{"n_kv_head": 3, "d_mlp": 384, "final_lr_fraction": 0.1, "seq_len": 512}
Each number is 128 + 24 x the weight over its row's rms, rounded and kept within 0 to 255. Layers, rows and columns count from 0. Numbers have three digits each. The size before them is the row's rms in percent of the matrix's.

# layer 2 MLP down (transposed), 384x96, rms 0.159, rows 115-187, columns 0-95
080:115142128140127111163127104137150151124121109124150143131132148120106151125098066047121131107130153101128165138125097105069130126142172144152130085121139080123140124140139124104114106109115115115185130120145178162103120127134101139147148164150155114070132100117108135111134098112108132147
088:100089165135108136108105129126121067125106091176091102134118128155121128144121125155111094165100143108138170125103144173107114146154144058157119145089161156127137127171143137161140144120111099140116114130147128102126125114142142092150110104125095145128146066121146138110138146110126159115
096:122118163118105107158175102162161114139116112099100136152123143111146136117194114149070063153104125146151140109141146126124113129101125096113127158101146084124136118147117125127117115128125093126132097090072127155129113128114118099135140095112107151173097141141082147120130123113117152085
122:066102163141162133138091085117121126120108136139134130186119117085127102131145153127157175094136140102131092149168112125126109138111139141114122097123109112119104144161121129131167123106089154136127125126114126153121176118075141122122129119140141121082146120130195112071139141145159122137
099:095145165118156122098122089144096098144138165128127145145149121157111102108102145110121154119126109115102141128075107150133141183108150108128186092117157123117146174080160159118117114119131117144149129110107178123150127131116149114152131126090104112106125113123161125130142173130134109195
112:130142166118158105136082092139107131169101099119084119126136125098150108119139150126152118126095109153130104095115165114093164100163134137150173070096139092075151171128114139126165131114120119119161108112136108141164114133114105111129118126113112169105093125145130103094145104160127131155
122:113122113129131170130130092136104113144144058114140136109128116094138163124145123112081136181171120101129090154167140114118097109098120155180119118134150147130144131182151143094151130120156112118160110126140148111129156135130141103148147142151178113178149148139133103170114123156116132098
123:111148127119144109074126130159117124117080119107095121135141134103140120089114146152102142148142154179132161130146099134119142172115117111107116146092169133129124134122134094155117113114123133110126120110117117143119155094072161146102164143110186154131100114116172161080176126135132178137
125:145154112123133136126159091180092135137124134123084118116146121138135131135145171106131132130130131135122127094111149167146137123117129128080141080104105135122109102119099126091141084144147197073137122137131110141153127163137137089147092145140150156124131064102122126152138148082078123122
090:132167120131113130142139125121123127143162138186175145150107069118094132134085115160096117055122166118144109117110141068139121103153123113139147118088172108123134134115150122142124144151112162108171127133139121147142130128137130127121122167124152078138129078147119158122093113136152114105
109:108134133163082119139151092083116133138143115140097086098156128130100138145140140109060175125163140153126108118123125141138129087109152138130140126143122150172123122104187083135132108097150192101127150175102134109120140135139128118157169147148115109131107172126129107113150119130105128126
075:134079114128140091110101096131128147140116095130129163165117080111129116163120120102131124169138153130143120123144143128119151119093119189081089095120099138111144130140159135132165105075082117134143152135122152170106148107111115102122140110120132171102147105135099175129148116155152086131
098:122147093105112111140119113124167139142128180133152150114132163143107101098160153160153121115099106112123113156157104122131124131150096142119154171115147110144099159107166143126115155143146118122130142133109075160122101144121125111042140102126115134070104145111126169125140103168140097106
122:109127161096139113164099179080157124160180089132110127137135115132171134117141125147098124123138124133172155133138110093149159118136114141159151129110103158104106151096146115112130130144193115119133140143114112129138152115116200125131118133169119129128096133107149091088148118110137176133
160:145100073133138114137146127170147128113113151155151129155131139116112148126107109126134127170156135145081134180095128182147086121119109111158067090158142102125143141163109121092148130115119153122110137176094154124086114128140130096142102148098140099139080121122086118128101117137125109124
120:132100135101135088108130179136147135115154119135086113127110129108126144090130113152144116134136114142173153093150110078097110136127164128117112136132114162109172101119110135126112123153159107160106106157102154132100089082106173164176078131147159105113092123121134165163150124124112130124
077:101111107159097142135104147112128116081105113153156087136144123108116123125112140101123115088084154103091153101147078153126147138171115136136108133102147092135110094146093108129133115174118101130170084134146135116145128139125138117141197124138145149103126124142158117152091112094169146156
098:153127108139119110130147150101100104104109172115170117098118119131111150141112179115130169135172142118096121165141125130163157120113124131129153136135155165104150105150121112112143140115105146134117143103061159118136119126104156108105132162117103077130122174177173084138134110091149102118
090:116124110185153109117124141141128133127113169108098091138145092127108154096127148134142137104136114113098147130081125130135099096119177155101074151142104116164119143123131136122114124159119160196107143194144132101143107158119133135152177114131104097122096129098147125128145087129156136138
122:153127186089134131115139119117127142075138106129190109148162147133144123145113076110104131135123149111080127093124131086094131156123125118092152127164128163116122142117132121088132110122145132123148102097121128157152135155104132134109143142132177169141165133108172157101118124170116159088
097:151125133144118178132107083135144140107108137096110121096117071124162123110168112177130115093131109127131185106113135138144120073108187122127100112127095126105131164127180100134139122113084166125131106136149117146133098130135154128130102109128133113117168129120150160122145083090126144118
101:126095150106161093105146123093132079130121175112106119103102113163181140104100135101137151089180080164163119089104105143151092135136135158121148155146082160121130132102121121149124118134146134147123112106123126080143135095137101143119118116128124125103169152118148123112133134178160118131
100:100136088112102145116133103133113093139152134155076126133089114106064127133126128100110135142114119162154154137154138108152136156165116113173162175171171153142083143147129134118101161112130129134171115153111134142135155069124160131140118116138160099154147132113124159123137144095129106108
108:109122119112143124106091087106104102090108115093112125107105145148073116143067099126077137123125158097147127104154118167081172157126116155122129141092123112118157119132131127169159117114160100142141161127099128118105127128139176135122136147120117136148117147092122110154144128130170139185
100:120117113098126138152130129112157120171149139132083128132132147103114150107120144125145126135140112139101171139126099137185132136133128147096100113071118151147135122127115170116130098175115125115101105124121123115161140090072122126159150116136155167104195117148069084134138095100144106117
099:132111091106099100131128112095126122133127069096138140114150178143111185148185112108109083121138139143110124138084107168143117138121140150137135100106105106139094132154117130097156168152124103088121100125160137103156139120115099080109160071133131111136134123150114150137128120138140162106
093:090136103102128115161127156085169116119141139094138121094120102122145083132125127149149116088132103144135163130154190152132110150147144121161131122128188131157184119103116146121151138130152094097119160137142108133137129102126140125082116124170126119154118142110139179100141130132192117113
089:064105117091155154115176146157112167143119164114150151123140145128109106150133143148159076115129119148155096126125116166137113142128116094168114132135110115175162119111163115098145105134108106132121146129137120114138140144163156150141107106112122124117119097076186144134102086125143103168
103:140104154100137142124144099089157133111118146138101071160122107107114131157062145115131190092103106136136100105097127137101082101111169126104152096111120093120153145128156093127075134099088154103158150141125108144114157155113116116130166131133110114151151130134136118124119125135125120161
073:120151165114127101129085114143107136136097117112113118172122135121140150114103139123118080084124142138126092107081109123146088143124140174099148109083102172131108111122109126130113157129138143143123124070140148179154123137144087098121080118162148140097113124122132173100116126135127106074
088:128176103099156137160149089116129126131142170087144131103118148134099122092173102138122126116133136144111141122163165127138124145164127168173124140110140084124174119126172140149104126100137127117147119129090147122133152093109152119164118153114138148156162144131140126122102114060134148068
076:104074129117116119101156151120142143093118161146156101119132136131122090154117123160130119149160138124166086112132134104129117132074174143143115140148112167121179174115107079171152066152129145133129157110141125176118123123129124114145110111135149107110150119118120170088144104148156134123
087:112095111157151113116111144117122106111121175105127132115127113175114156171090135113160126139170116159109134106155095139143082085101089115092129122120124109123095071140118130128117122146132136117111098109141096087105091129090134138113112169096091121147125137086124115127176109156161149117
123:115150148166178112137133124108097121108121163127165121139142154208097107125151152164156107122156087165162161135161116130142108116127117137137132127105111093128124085121138119136160119091128118156117152106118174111106108121109140174109137164090102123145147135133149128122117116154158179141
116:179128120127128149112133159110133160175099104151120143105125184092112142108123135131103135179110096131134104083154154112139120132108161112110087115126140117121114130128142097119120151093135114078145133152171125146073123194145147119120095117149141161121089119125137080131120127097149144129
100:131123115068109120135152129125162146127134131137181164113118134165143155123151146080116179129133140165117156118132148120138168164161125143139155148112109076115149116145175148182138105133091119158143147137141136131134117135135130130104124107156114142160148058147098127107121167111126107101
116:146149134136145144127113173129143151139087111130124138124130109150132111137139162130091174179145153149107151185177145086127189097185118135121118112133133151148111118091108136139105149113111113136131129163198134141134144145175110128140149165159101137147124109155139137132130100133146143134
098:135103150154113117121105156136170096159107137160132133130093089184157146125141134125120113126109072126118137136145134146178125083169102105114124106093109085174160137143129090138131110173156151152120144096101116085128090170150149102166095131133135129121130121123149148131138134100115125127
116:140152168134159128166120041128144105130141150172148148152165150089137152162117118152146138097106151125132188145125088108086114173132141161116117118145104126130110156142147129079149150104142142123143106124135129123125135137112091116145141123126149126157159134081108156153121155113155132120
093:145143140146177070135101135071141131104122158124134125112151155152114096096135097127111117137107143149088125166106127163142121140122100126134113097133177123162146113113054102151119124138128130114107143102122145096119139134114089102121114120112106097114171113070108116088135099157140133125
117:158115169187131125104129119090111102121113133119174108137122072110106098128089133106155148108128145106135148105133105103110164130124132102118128157177146128142069116111130120150102105135116125158130135183118113127146161118087119100132125137124133125145124110117171117089148082126176088106
094:095134145148108137137163142197145114118191167141178102158127143151094156129141105068098100134118133130109106125121186128137129132143083144122125166177114148142109126111117160129153152108152142153141139096106111132126141146148144152107119104121106144152113129126174123104133154140130096132
094:106141172103165136117057121140152142135141085133136079144124127113182109144118093187116103129144118149089089142120151142171110160173076135150082142127140137131158133159096139117165149121125130131111141125109122095120105124144149120140130115123107142161147153128151106116125094121126141104
097:116097096119119129122101086149099124136115111095102117123120107143133180173110137116148159144141110109125108147175096205083146113120161126178138116133113117144122109113119122167146129105127116126097184098105134104160144113171143083098128101125122132096131135116142139161147155135113107136
107:089166131150110160142092108134086128129107121116130089128114165150158117109122158158148133124115128149117137151142082163120128119150124097156121140091146143116138097112150138164091125090125154133160134131132153092137131133132116113169140119108065113143075131136115104171087113123065102108
137:122067188109153137105136131157106145117132124092121120116144109105115098111101149126146094131124128114156166085090114096121138128105163146136146091127104094139143135120109103128114057129149127160187146118095113114142144128119113161160142131124130068135109123155128094105150126122106096132
100:110091133109120146116188119123094123123123141095175148123115108152120145137084116111137171134143144126173091116116053109114166135088136115112120128144093107104166125147125092105101080116154112110145108106132166101133114161127106139092150105128125143116150118103118140148102095099121159120
103:133126131099084107132151146101100122149144097107142072127141112105099122163143074133111121122110113120143155129119142104159113089144119103134100121120135131133150099136177105168143103159167100110112143133109147132145120108121141138146158177090094169185139128141079145157145094153104114114
103:108142115121154103132129124123099136097138158081154116142164121151114149154153168130092119177110178119170153155132102190142106144118140080138143163122143082137118127136121131129132114114131076096150133132127175131118079148095137144129150128132132123069111148164141139151114135111142153141
094:106120091089145146097167133145155102165109155125092145130123141162106137100094086115114118124088111102156063111114132140133112112112096143098140111132116135137130088081135158089152102167146158159107129126132123111105142152149135134149105101125122136087108149114151121121124159127143169072
102:115085097119148101159118152155167118140173102115133094121142126085136159120114114130110135097129156124111117156106151130141107151128079099099128137153122130181089129123092101138136144140124155126179136132130166130097130171155155185087130134144123126142167103083133102113155112124110154143
105:154098118131109140145154109109190134117102137133111105110119118109124108160084125126138118124125115127141121129167141103093136089138115143096136138172118107157119148161122129123113142128128131099143127117185131114092150102136130110124109148175122124165086129153104151116222135153154133072
128:085123142141160060113138130111113135129124134129163122147139149111108132079136159150144139140172127150161179133105148146133121133155104101130161135107171138104133153089155155116089148130137162186154116127099125145154130122138091117111095126143103073125138115147094074130128132145138145118
106:095091159144136170104111146138131163142150129147152148143087179104142157141149135155085114146123153131115110151190100147141154140135121141087116157144127145136129127138124130150084139146108143188133152161125124166124118114127102152133151112130080096118112135134078138114135183115151115156
098:103156110136100135114086073113118131137138116118137103191129108088108149135106125137126074172158148156152136156132137124149148118089135115147102124097088153142129112124115119118150108132120072113095148133105128134172109127103134160107128099168134143111145115130126122152130205166129129141
117:124121165110138131102109081121128146149111121114164152148141170159140135120095110119101100119186100161116081089111104133120096180163172136096131137111122143155108129125150119089113167125112157082132164116089132159146111143129092104116122130137139133140085131136131162130089139120119152098
104:152140122152126130102150130175168162174117085162094120141104170110121131156158126120128094115177140147122142137092154115198073111129123150120143136151104136136108102117104108135164104133091142135113120153089171145140134123152133167110110126086136157097107125134123123142128134125094118155
107:126160163089137118088133124073178098138138112128121151126123119131122129094091147123111157087122124156137089131127125135149121122101102159179125123173111096106143086154108148106134123164075114075127127133160109139112166136125141133139122129121120096109122109153140140091145102115105068151
092:141125135115127160145105137143155141141109125117115138133066114122139127119117109110169099135146092131107063142128141141131075118091125116137145123179107098120142102125165139116116111115125158088101145093127148069103115125097098077088094159142141109095143122118086111158148097111125116128
101:172177143172134112099119102099142102098112097150107143117108154129104133118154134098110131103110125181110157163139152137176144121073167136166125129115121125085169139149098160084127099112096120124118095109129118115123146131109142094132158131105127115109138112151086125136160092129108104108
081:113136171113110134079100133147106096132120145110087088114198096111109133115114134117131152117107135089096124152127123145126179126123132114170141123085087092158151158146052147121137094101153135122156103133131121127122137156147090132137102126127147146143116170133117142136123090121132145151
097:099164146113126111105136166135149100091109108109136130085121137145097141116144108131158103104125133136172141123125164152108146143096144147160158127117102133096164133107122126100140119114128102152115101095088118140106148129129168130105105138090192074082104100117161109148115110085139157102
085:125118143096163086122113115069140087120151091148124100129135099131111143095120099095153171134123118130096113177134141139175088112164123117140145106107126121160099134139158155118122092146096121081137101119123078152138137116101090104112124127116121172109130143118137082118143099107148120157
163:163122120107106112078086125158122128096138107128111157116156085122141120175136154119121103116143124089159161140122145099134123101079125129103123104123152131111140120190151138107190151133135133144085136112112130139115148112136137194118139148089166091124125113117152093111159128158122115108
084:140131144116144152165117126126141109118099128143153110091161135183175103149120138123148127131141167123146131171094143141096131132143141147087127115130124111109057103173138113120184162103154125102120136104121141125116172154078109132103143124126090095099137117103139156117157129126088120158
112:152145107190149130111114128147120136168108139125092160118149134121133128149135163107142127155182138100145131104151124141062157157152161093140127169101163145123131148104164141177160114106096132129095117095161147081153136103147130141131123134110120129125181152149111106136130120129144147099
095:143133148126095116140172119101116168115125132125112150143145116086123105142115144125169159130124166127108092087130113142144089133158106143145085100088146119104137128136117119123142157076139168158105112158153127107082114143133151085117148129128164136169155103137190145159124149113100129167
108:136116112151184090147134107097100151119149092124121154142137169121145150139103120097166146107108138166108132150108116152131111104149131105137144086092150121110152112125088118084104146112160168093146131119125141108119100126134146155125151130093170093086107098146127105116132081168091157127
098:142166089145108099121138121157161124072161173105150125144137132132104126099122100113149144119132127151134123160116138135153151178153103150125087092109132139098119135201114169095151129147109170129156121131118145144097127146130157118117160160123143120145159123112116162174099081140129129116
090:145146149107138103096122135125138149128133116093165137122115125101124140120129087145147148135121147135096086140167073130153141092158180148105128146162128092155197114106141126149134149132185133141106114118144170125092110109131143132132149138101132130086104141140142190140120138122171140163
109:107110102092134146150117131100171125122143139099112092121185103136153098119162092167125133093134183154100123129151130138147149136125120138127158168104127106139153100137188151123134086090130141125143149129093089176125138154130102144127123134132162089152124140113177115101123143136093144142
099:117128069121105191149105145130105152111110091109146152083089117138093153127128127159157118183172113140115160074153116134110083151119156154099113092117109137099120129101108133141132106149137125129105130120144154125113116131133104146118133084107128125139128125128102088082092113102131100107
076:110114094140179135141104169139097152116123122144136141127104094132143151136130146169112127105170148086141174141192125101161098136147100111124111107112127146144148098154129151154114170115185101089135114132121148179093128123163142143146154154167098147135125131135137162131112113120107117108
# layer 2 MLP up, 384x96, rms 0.18, rows 116-187, columns 0-95
069:089116111132112128153152148117152180165154112150118136146089158114164175160137110149144169117172137160131110120091081094134118141132088125134115137135128141130126113100150120130134151133159132064133083162121148166144124130135161147158124114123165142103143144076117153143151121125106162146
101:114183100094153104136094150108123095132146116184129143155135124137125110143090135060135145112142103121096116149120144116169145146131143147153098127123128137145138087190113124139166147108130132105164119152165116125143099070103132120158139114101147125135122132068111130142130142169129138131
118:166118116154120120159119103145124089138131091116100164098160120165123147127136126149148159136140135111132111126139116117100165156140090140093123139136163096099125109079093119192096113072137131151143107099136149150153092150130128166152167089141146122110104136121137123081135171116106120126
097:125044136125127155149157113112149119146113159105139147082161117100117124129094104105167087129160073143095133105163168134132166126115126169140111140106115116095127141161126151147164135160083101172141167111143090114137130133101116143136144123127143122144146142119156130108129157133119109120
118:104078130098102150105140098127117135098094130132189167159142142141140154123135106128091141108121145115098118110109114140121108118067117174076118131121086130136102125161159161144124138125151126106108147137131108126120170134091162105134145154195102148108133107105142131138141110177125137125
120:154075102129112121146139174100108103113129159092139144124144104085116131084139116153117135133122137136181141140161162103129133134152148074135125176130121171121112138161106092120120112107118076161129151118122130135120135130119116142148159145161095120116168113160140154071125124151125159087
131:145128142083139099106097150159145160122109134119129135153151113151158087148104123135116161144142141102155138128127104116118135136134103122132140133106092123118143106196107112132113147122180077093156126190081139135093129068099115111125125137129127132121145153128127153079157094149132144161
117:084102134152119110162090115163157105118130105117130153132115154161121107131113136132145109136165107069137106118120086110137123134128104124156113125108100115157185133119155123181156111121136129094132128141116155111080140111116120134142108168105170126099111152140096181094136098101166140165
101:084096108126115106152098153139174162141124115109076107124118183123139139108135156113125126145104088105133131119130130143106113155114116154127146159157094166150167157161135146122105127083102140181115163127139146091123111120136128111130071053128112143114127139103122150109150130138121140114
102:105129136112169128149130110127141177146148146147139081137107098157088195135132119134126180158105126116123102140129160078128158123116126162100113118118114119133126116125141185120119151141144136182148133154153106159086144134148155090151106115122112128135114108113146115097111121172114104079
062:123097108109097098121151087113127110087105135116132150101186097078131117144117166076112146112146145136155130153116111131122122171079131144068128109111113128160133106161151109118155151106111105138111162084088134152124153151093076108100117128116115133143126116116131153126132126139167122123
095:105132122126081170124137100131116107178092134152151162131119152117165144094137155105179155170107119116157090087145138101069092136121151143094092141117143096133110148150111109109143119107141146155149115107131132119125200161140145114124119097140140108130123156103119137127082119120132127124
108:075088169097113129140108145112162134126190104103135132126116123106118101139182147186072129116191109144163132112155134111135100112145108129146140153138107123128113179134114097115136150137121123112129092144109163141113163140126184112157111096127100143130124142140115110121134128099129128112
149:111144116119080094115149142153111100122147138128152173130134140107142149173085125133141124159161121135149148191108158126100129129147089070125142082157103113111125157118111068111099149107094124146114152152128136158158084131155131123107114144124121118153119148128115149129147114142099115076
082:136107136104154094068136188154116133154160147104111147136137149099117143098141107130134137170102104109138125110132121126105114126152144076115128166087119161142130104144103097117100121125159074128122091118120133116115078073141162135163098129122122097101113147115139173129141112132113095125
105:108121140109111144133120131135140162152119121079151139161114159151132159110134128206142125156129126117126136183129124116089130123120132146122096078177119113099134174130153133097103144090164152151080152093127146132116123172112093125119094163128136142138126104081105152104134150131103119121
101:131125127167110182101112134133134154169101130130120177141112133135137077151136104127101089130094113147132095117104166106094101137127162121129156110089124105181145120084138125134103165109142118090121087143156097167145148105165098126131132146119143158163124099117089148110117153136123150140
087:101107136098125164128132109168145136161134086106152138093115149143107104112124140172095132134098151169191126122106127162130147113095113142115121091094168117125124108123142127091155123082089147092155129141131121127077116121121176123139082111126113162128135108108103104118114132134137113076
103:113129129132123104129157131134126156103148134161131149098126155152139156150156100124133140109147135136115143111101094101149147101132095148063141131139151140106101141192154138112117105081108071167118185143135153129125118129094146157127123109123171108120155168112148117147108144140160081163
087:145128157165140133138108098174120140115092123107115146131104115114127105114096134140181098117126134115126161130144138180130133117114090150173167117091123184144171115077116103112125143120131125172129128142155097127168166142115117107168129184133125131126103107132090127129178125105140150135
092:103110139125147149119150117149075141113119150151150119120124097124079142165126141156128126145081087093120143123129146123156143116133139127113124111141098149143088142089122146124154099111106127177111122133137104139120099168128120119124078086148076120098133106156110138094115176167190103127
091:139123086107116130153145145115141157160136123165126155140082156101111172119116116143136128117133112128134163133116133117121158101094106100176146161139090153133090155106129197146114142105142132132152089148105147150150091106105127120164082104094104132121114159133152111140122169152085109148
117:109139111173128151151088091123138114158137105151158119132071118119113180140129130126105111153106090104092107137115145118121105113133084161141126093095134128122133113109115123114108180153109152077138098153138141155128126143158120126125105121164140140127095137117115125110086161068078111148
108:095134145097134161158148118156087134125134108087151136098130122122163113169108110155159078177096116142109127156134114150072145127130166100140126084141138113115084120095112110140086132083147162129121159105126152161117127130155103132103139142134118104112121138105126129079126165159105123150
093:075084129125137130118145136110183178127167144091081112129098141131156148124124106119118141143087129104133144136141124159135087119162085143126162142113115099124103140167176164137110138106112136150143141138114125141107120119167139074129122117175121164090138155130098135097162136140111138139
094:141116122129142140098163117124114171124119096157169111144127128138162124178117126139145100125122130134111132120078164102123145139083105156134067136126113120114114167169172113140141115167083138124135078125136129118116104171102120136170130129089147141123102156108132095182126114097101135107
093:147118183160120138093127135121106090161160089134091146130111118119165105107131109123125181156141148151110149134160132064101168120160134112107147140143126128109102143119110131133112166079170133145128153145133133125140128106153131106114140124128104144147123138193109070101118108111091116130
096:140132106132134152176128189124142146177139124105147119130142156119095097138127131181108112161132126139162122159129119149161189087132082157089154117091126123135153137105113113126089148114123107106117082109158110095133129109134165126161106100127134118097097123123143086117162102130129132108
054:099134158125127122158118110123117109158162136133085119078143142115157089170119105149111126113128106086170113141077111172113148157091129147108164155089136185154137086092132116140120153129145133119129141107109151152153135132170106129128155104142125121147092108140105142098159109096106105141
085:103166130113162144098117134097148115122119131143102111172171168141148110170138146121157109143117117110136170152118104130119112121101152102096126116125136156088113143127117083125146140131112131178124107107161102121138112134194079142117096158149142159155165115139136157135143162164164119165
064:112107151132147127115134094112096133092155133152148141103165115160084140128113177156157174096184142098140090107087152139120108134084163126144131151134149122121116114140136094126130085140093114137128083093119130149132178133132135148153142096114149097099123131077129123130149086134145131117
080:132115143159145178137172132117136116114118156114142088122184090160091130136114106124103122144126113087160114094101147160100140125118129153120069078094116085094108125110163128107149123163159121121110144124145149123106153083125132143151166126142164101130096137134113140133113124126096096158
107:145141144116146128139155106124107096136105176109166127129141163144146127175073126117105128134160117150131161151105120142111126115102119141130099120141141138092144153186168077144129105104132130139122169153112107102120143114107144106149134108075130108112119149135112115116152090134043139104
108:149161123129115100093146139124128152142156133168112104131113146073124077115067137129117152171162106156189154114124129102137092113109133109107130159116161095136089144161118110118094160103121084136141146139106167144115133102146121161116123125129132148141125120138135094070115129096123137110
102:117084152085124087137174169109108156160142130126158136156088166112129134162149126157107157095094155130121110116144125121165162151097118120085097162136091152153114110105129130135163129102166118145116094166150132153105143107124107125128113127143101161142112132099140149100096139088141101117
090:096124122099127135107161149102109126149132080099164178071119100093083131117079149123101144090177143146123122127123133112092132105142136081133130131129130123113129103067146147169151111103162128125129128163142118140105152144112171104119117135140127110118116195128110133124136161139138132123
108:114132109161137106117121127105146146091113133137152196118151101105145153136100133144154120122174123132160125143121130136152145114148127138123144095131126114126101116131089110117147160163136138125114168120110158129149097152193085118142132183120158090151131148158058114160141118121127085102
095:141105113144125110123115110170107098116163128140172162141118086113130126132122128103146153162147126126136108137109115116136119099121116103071122086156100132106100155143098087115116106084099114137116128138138134124137128175083135161136101133100150141131157131168162143150147143164197082104
103:164112094148163116116143153120147126164122118104161169127113167110108142104131129148167089113101102119154156145121120123099110138106145142136130129133132129098107150103167131093130120103129143125073103105147125145141122127097117126154126127126174184124156152155153163131133205172085135131
115:157137128146106131191138127145092114131145099104178121133119124147123114144107088147140136122179098139138144124149130120106169110146099128166109167142167158103135133116128086114116107124102103156133168180156126149155132131093109111110115106109128156110145133126138129086160091115191149114
094:091117120102144113146103090183166131134121140117139136138160139129157118104122169173158136114102138112154149105115133124085114158109093107135105136139164124129137135156111106106122140095144096121131145112193140151149134104131159139122155143138155107146106129149090131097126163142204103164
099:157108132122167134154130142148135153129094147124114129139121152093132129088138138125143117126133141183171127083118087131135086127123188119143152127118124151097095114109158126109105076169150120130088157129135132127153131139078079105130115119144084099147131133148123184086116096150127130116
095:124132097130162110101115128102133067131148157149129147168125176143155100121152155132098134092120145153147098135108135077181129163118119120088119145155165150120123154149129102108079153132127109112111126161132160138100136139124138139142124176138130125126084084154108131101108149095085130121
111:123162098135095119124139162093155128123113113115162124169101144097107126145125145157140061123096108145137127148127060126126101159144091107124096114124137141106141120084131127154169146150135117126123130129136151101104071111117105141135110143123123132168089130076122173130132119175093126128
129:107139143100167143141122155173132118129106124125151141111132123104096122126156190134188122097116098152166140096112101115114131152103145167134138148133072135125113132177083098140120082152182110121120148096134140120123149134142113148132101138147095122129123146106144098109177138119162101116
097:087122120153126103170154139129115116149117095099155135128142120130116125148154136130135103105129128139112146112152154136122093117169083130197091122111087130146109168079118126166123167063142156149149151141117141123147114135141138176105108079119141135120114126116094107076136145142119154113
089:149119103111089109117124127084154117138103123122131089168159147122138084136141099140152138124157137139170124095115109085152117102144097108105130092112108093128117167123094140133148159139128087079144136167129162152100113136158076144086135144118125130129103117183099096148122131126113098153
096:139169150142142173134133144150123146137089127135142134109107161104034118150079109118113144110166141090133128146152103090116173118077135116097095132110124160106142149167114090136136093103139141138160153114114135109111118133126146145130140117142128151139179132110123121111132150130174108131
089:156107110100108121165094130097145092146119105159141118167137142094175143123091134147130130139134132096088160119140084087108128133130149112111122106138184169115092155159147128121087130164129100129170124119142118133145137129120106085127174143143100113173161114146125117095149083125113133139
105:166148157146132164112112165136088139121100172145115145139120109113132128124126078128145148154145099119123148110136103104112131079131141161193110112113150141104133129102183132111107115118125107116078112128177114104145103105093085096149112140125175118111133159135118153163091119123127135160
090:165150126113102123164119106113182117164113143141125116134107094070107148111118131123133158130087094112124114161190085130130139128115138156099111117168116079145108116151148114151100138130139121157164155137167138153087144124170107136156125151115148122132079099127117114126160151159135143122
132:139067151095102119091119096116120175129166143149146160118145101115124168108096074114123135137138141144102159123121153142077111122111159129143098131142100156102127125144077163126123158148096134160128137071155102137142140104128104148145130097120132123102114140089092132114110157167130126126
090:107071129159149139139088124101134143096123110138149141124162123112116155118116101150105146123156155108069098106143168095125126158132081127099126141161115145165128120126101133169086091109134164165096143094135108122105118158151156115137136090135135160071128126125114110106119121100117143160
097:126122141162126099118127146160122112112099103111139118110114119104110134186111127123101095154156092105193117129147165103128176137159123109136115149091125119112154116146155133098117116092112089147114164123102071142157144156140137126145139126126138129148132134089151157091128094124082147075
114:112149162103101124136122117049148144150125135133111166165123149067135090138111128106132126123149126168084128155134154115090141160153162107128094085142125133099135162116151117092177143116105100130142191120104158145147097097130123134125150135115149123141145091133099118116120124131143117124
104:159128165144110135106113107107101120129119161096119118143129156123162123147180152106135124106164114185120126093099076107142107127136123144107099125155141098130113144177128129132140080099153133137122088155165155155145134137155066149124106159100108114127142173136102135148109144152142112162
112:097081128125123123117168114127116145130081077131073145138140114092143166137110167157152129187148142143128137141127144111094106149111087109153126117124131121102147170151147130124109176117102104126132149093095107135138124179165160117120110144151115151101126143083096119122158126105125101142
100:127136117118142104121166104124081108106171127156124150125184123141118128126104174141098124121144150098144163098111139112116160135169148124128101138107124167097103158138064114143162155146121120127122144151125081143119144128191107156152176105127129161138149172139146139110154135150108132145
127:145134144108133111130165157141059155154117089134168115096127165136088149167150129157131141151140122119104109115150103122086163081119126095079092090147112120096090117104166092127096104144150131087103099126110137131123101143123133112116122108136099164152138136127146120111095131122106138135
107:112148130150145152164151133130105100133115145138200147120080146137108101149130112125127112112136163171141139106103102148110097104113142129131093097148201151092140096100174099174131144133106124116147119156151125126130139128119117138130143127140129134179137111093159110142104165157138110086
127:150088097146120130196130124155093164129114099139127129135124150105118141164120145148110103132149106134107138139134099098115115122111103092121083108162170107102114144161123115159119111114172151093123167117160129142137099156146100138119170114119112180185135119130096161121126158110127107157
073:146145150178179148136146160148170129119113121113138206112094144115152108131133104155133100134127136117208119070131114121119133139116151151120145156128136148114154109137094095127107097104151120145120144149135115097122127100144090136132121095126154124127151160107151128096154092137137128089
132:120081135136095119112076153169149115114113065121126126100137161084122143126107114151103113163133131089138144142092101106138131077098120144113096144147134164069128167124163123156153149143152168131097166133120115096146134124134101159110102110137159130138134112122113098098142152139129118112
086:108142098140149141085102155138129134121143105117146108126095156109076163122138184096102136118132139150147143116147151115126123142159077125172114130113096101114114165111087135128128112120115105092169149127156124143151114082146152108141161101176162186114139131123106155142114159100146131121
114:126137146091142124143094094136156208154147160158128183121124134145164132135134146172101110125161106089134130132071103144139102138124096140136140110153100135146146131154133114134125179145146127121112107160147112138083120094135102149149086125118154129112140091116105149103140102112090133143
096:109099140070154098149129147145140158143120100114118117127137101105082142115155115163096140150111141119129109151128092167154132143119140105183078157148105173133103129129142151178122115134135093133146153131111133139109160126123112129120111130103133137172135153112140155128127179154148081186
113:114076120152115128124115092153118158113088086132093092161156146114143126141130149117118126158134105124167147177113148119139126111162105116161105119152118122145118158177152127080136150138090107142156183143129107149090122137150143144103151115109122122128126132139098102110104176124147083083
118:120105154126145170143118151150085118189124097125114131111123119135116124154135128171153127136105118146127144088116069142083106124104117095160154115133112135106142140066130092166075150123112152156105102108163109106135152149130125122134116063135117114142121128153129111094139153115153161127
125:123116080119098132152178128137131134123091122190128115129148152147135123147142159152145093108131111113149157101074166152131119142102117108166126092118119150088104183159137115101112115127104121130132153115117110123152130150122116147121125129122117129175162091106134077081155146138073135130
110:150140093127139113153132169135095124152128118127159122096164154139171100136142127156135128093181087135138126110104123079143134089131118119140145174127111056147131096147118108113107147130150105138139128132109120157128104152093156109127151102126149116145142118137106118095182087153100173109
082:162077157109152120126122158118116124173116106138140079090179156144136154104148162121146155113149131082130149130104092154154099053082133131145118136115140141138145125156207118113093102141100127125143125130119148113133129126141130137142105127119112112136095127146114085115127155121138111141
064:119113146137208168117141100161118151124101144146150095092134126065118147115145150099149137126118140123096139103132116136137117103129111118111069172099143110130115102102154161113125113184115139126128134128125123108140118122185126139155160122107100116170103154102098121113093119141143097140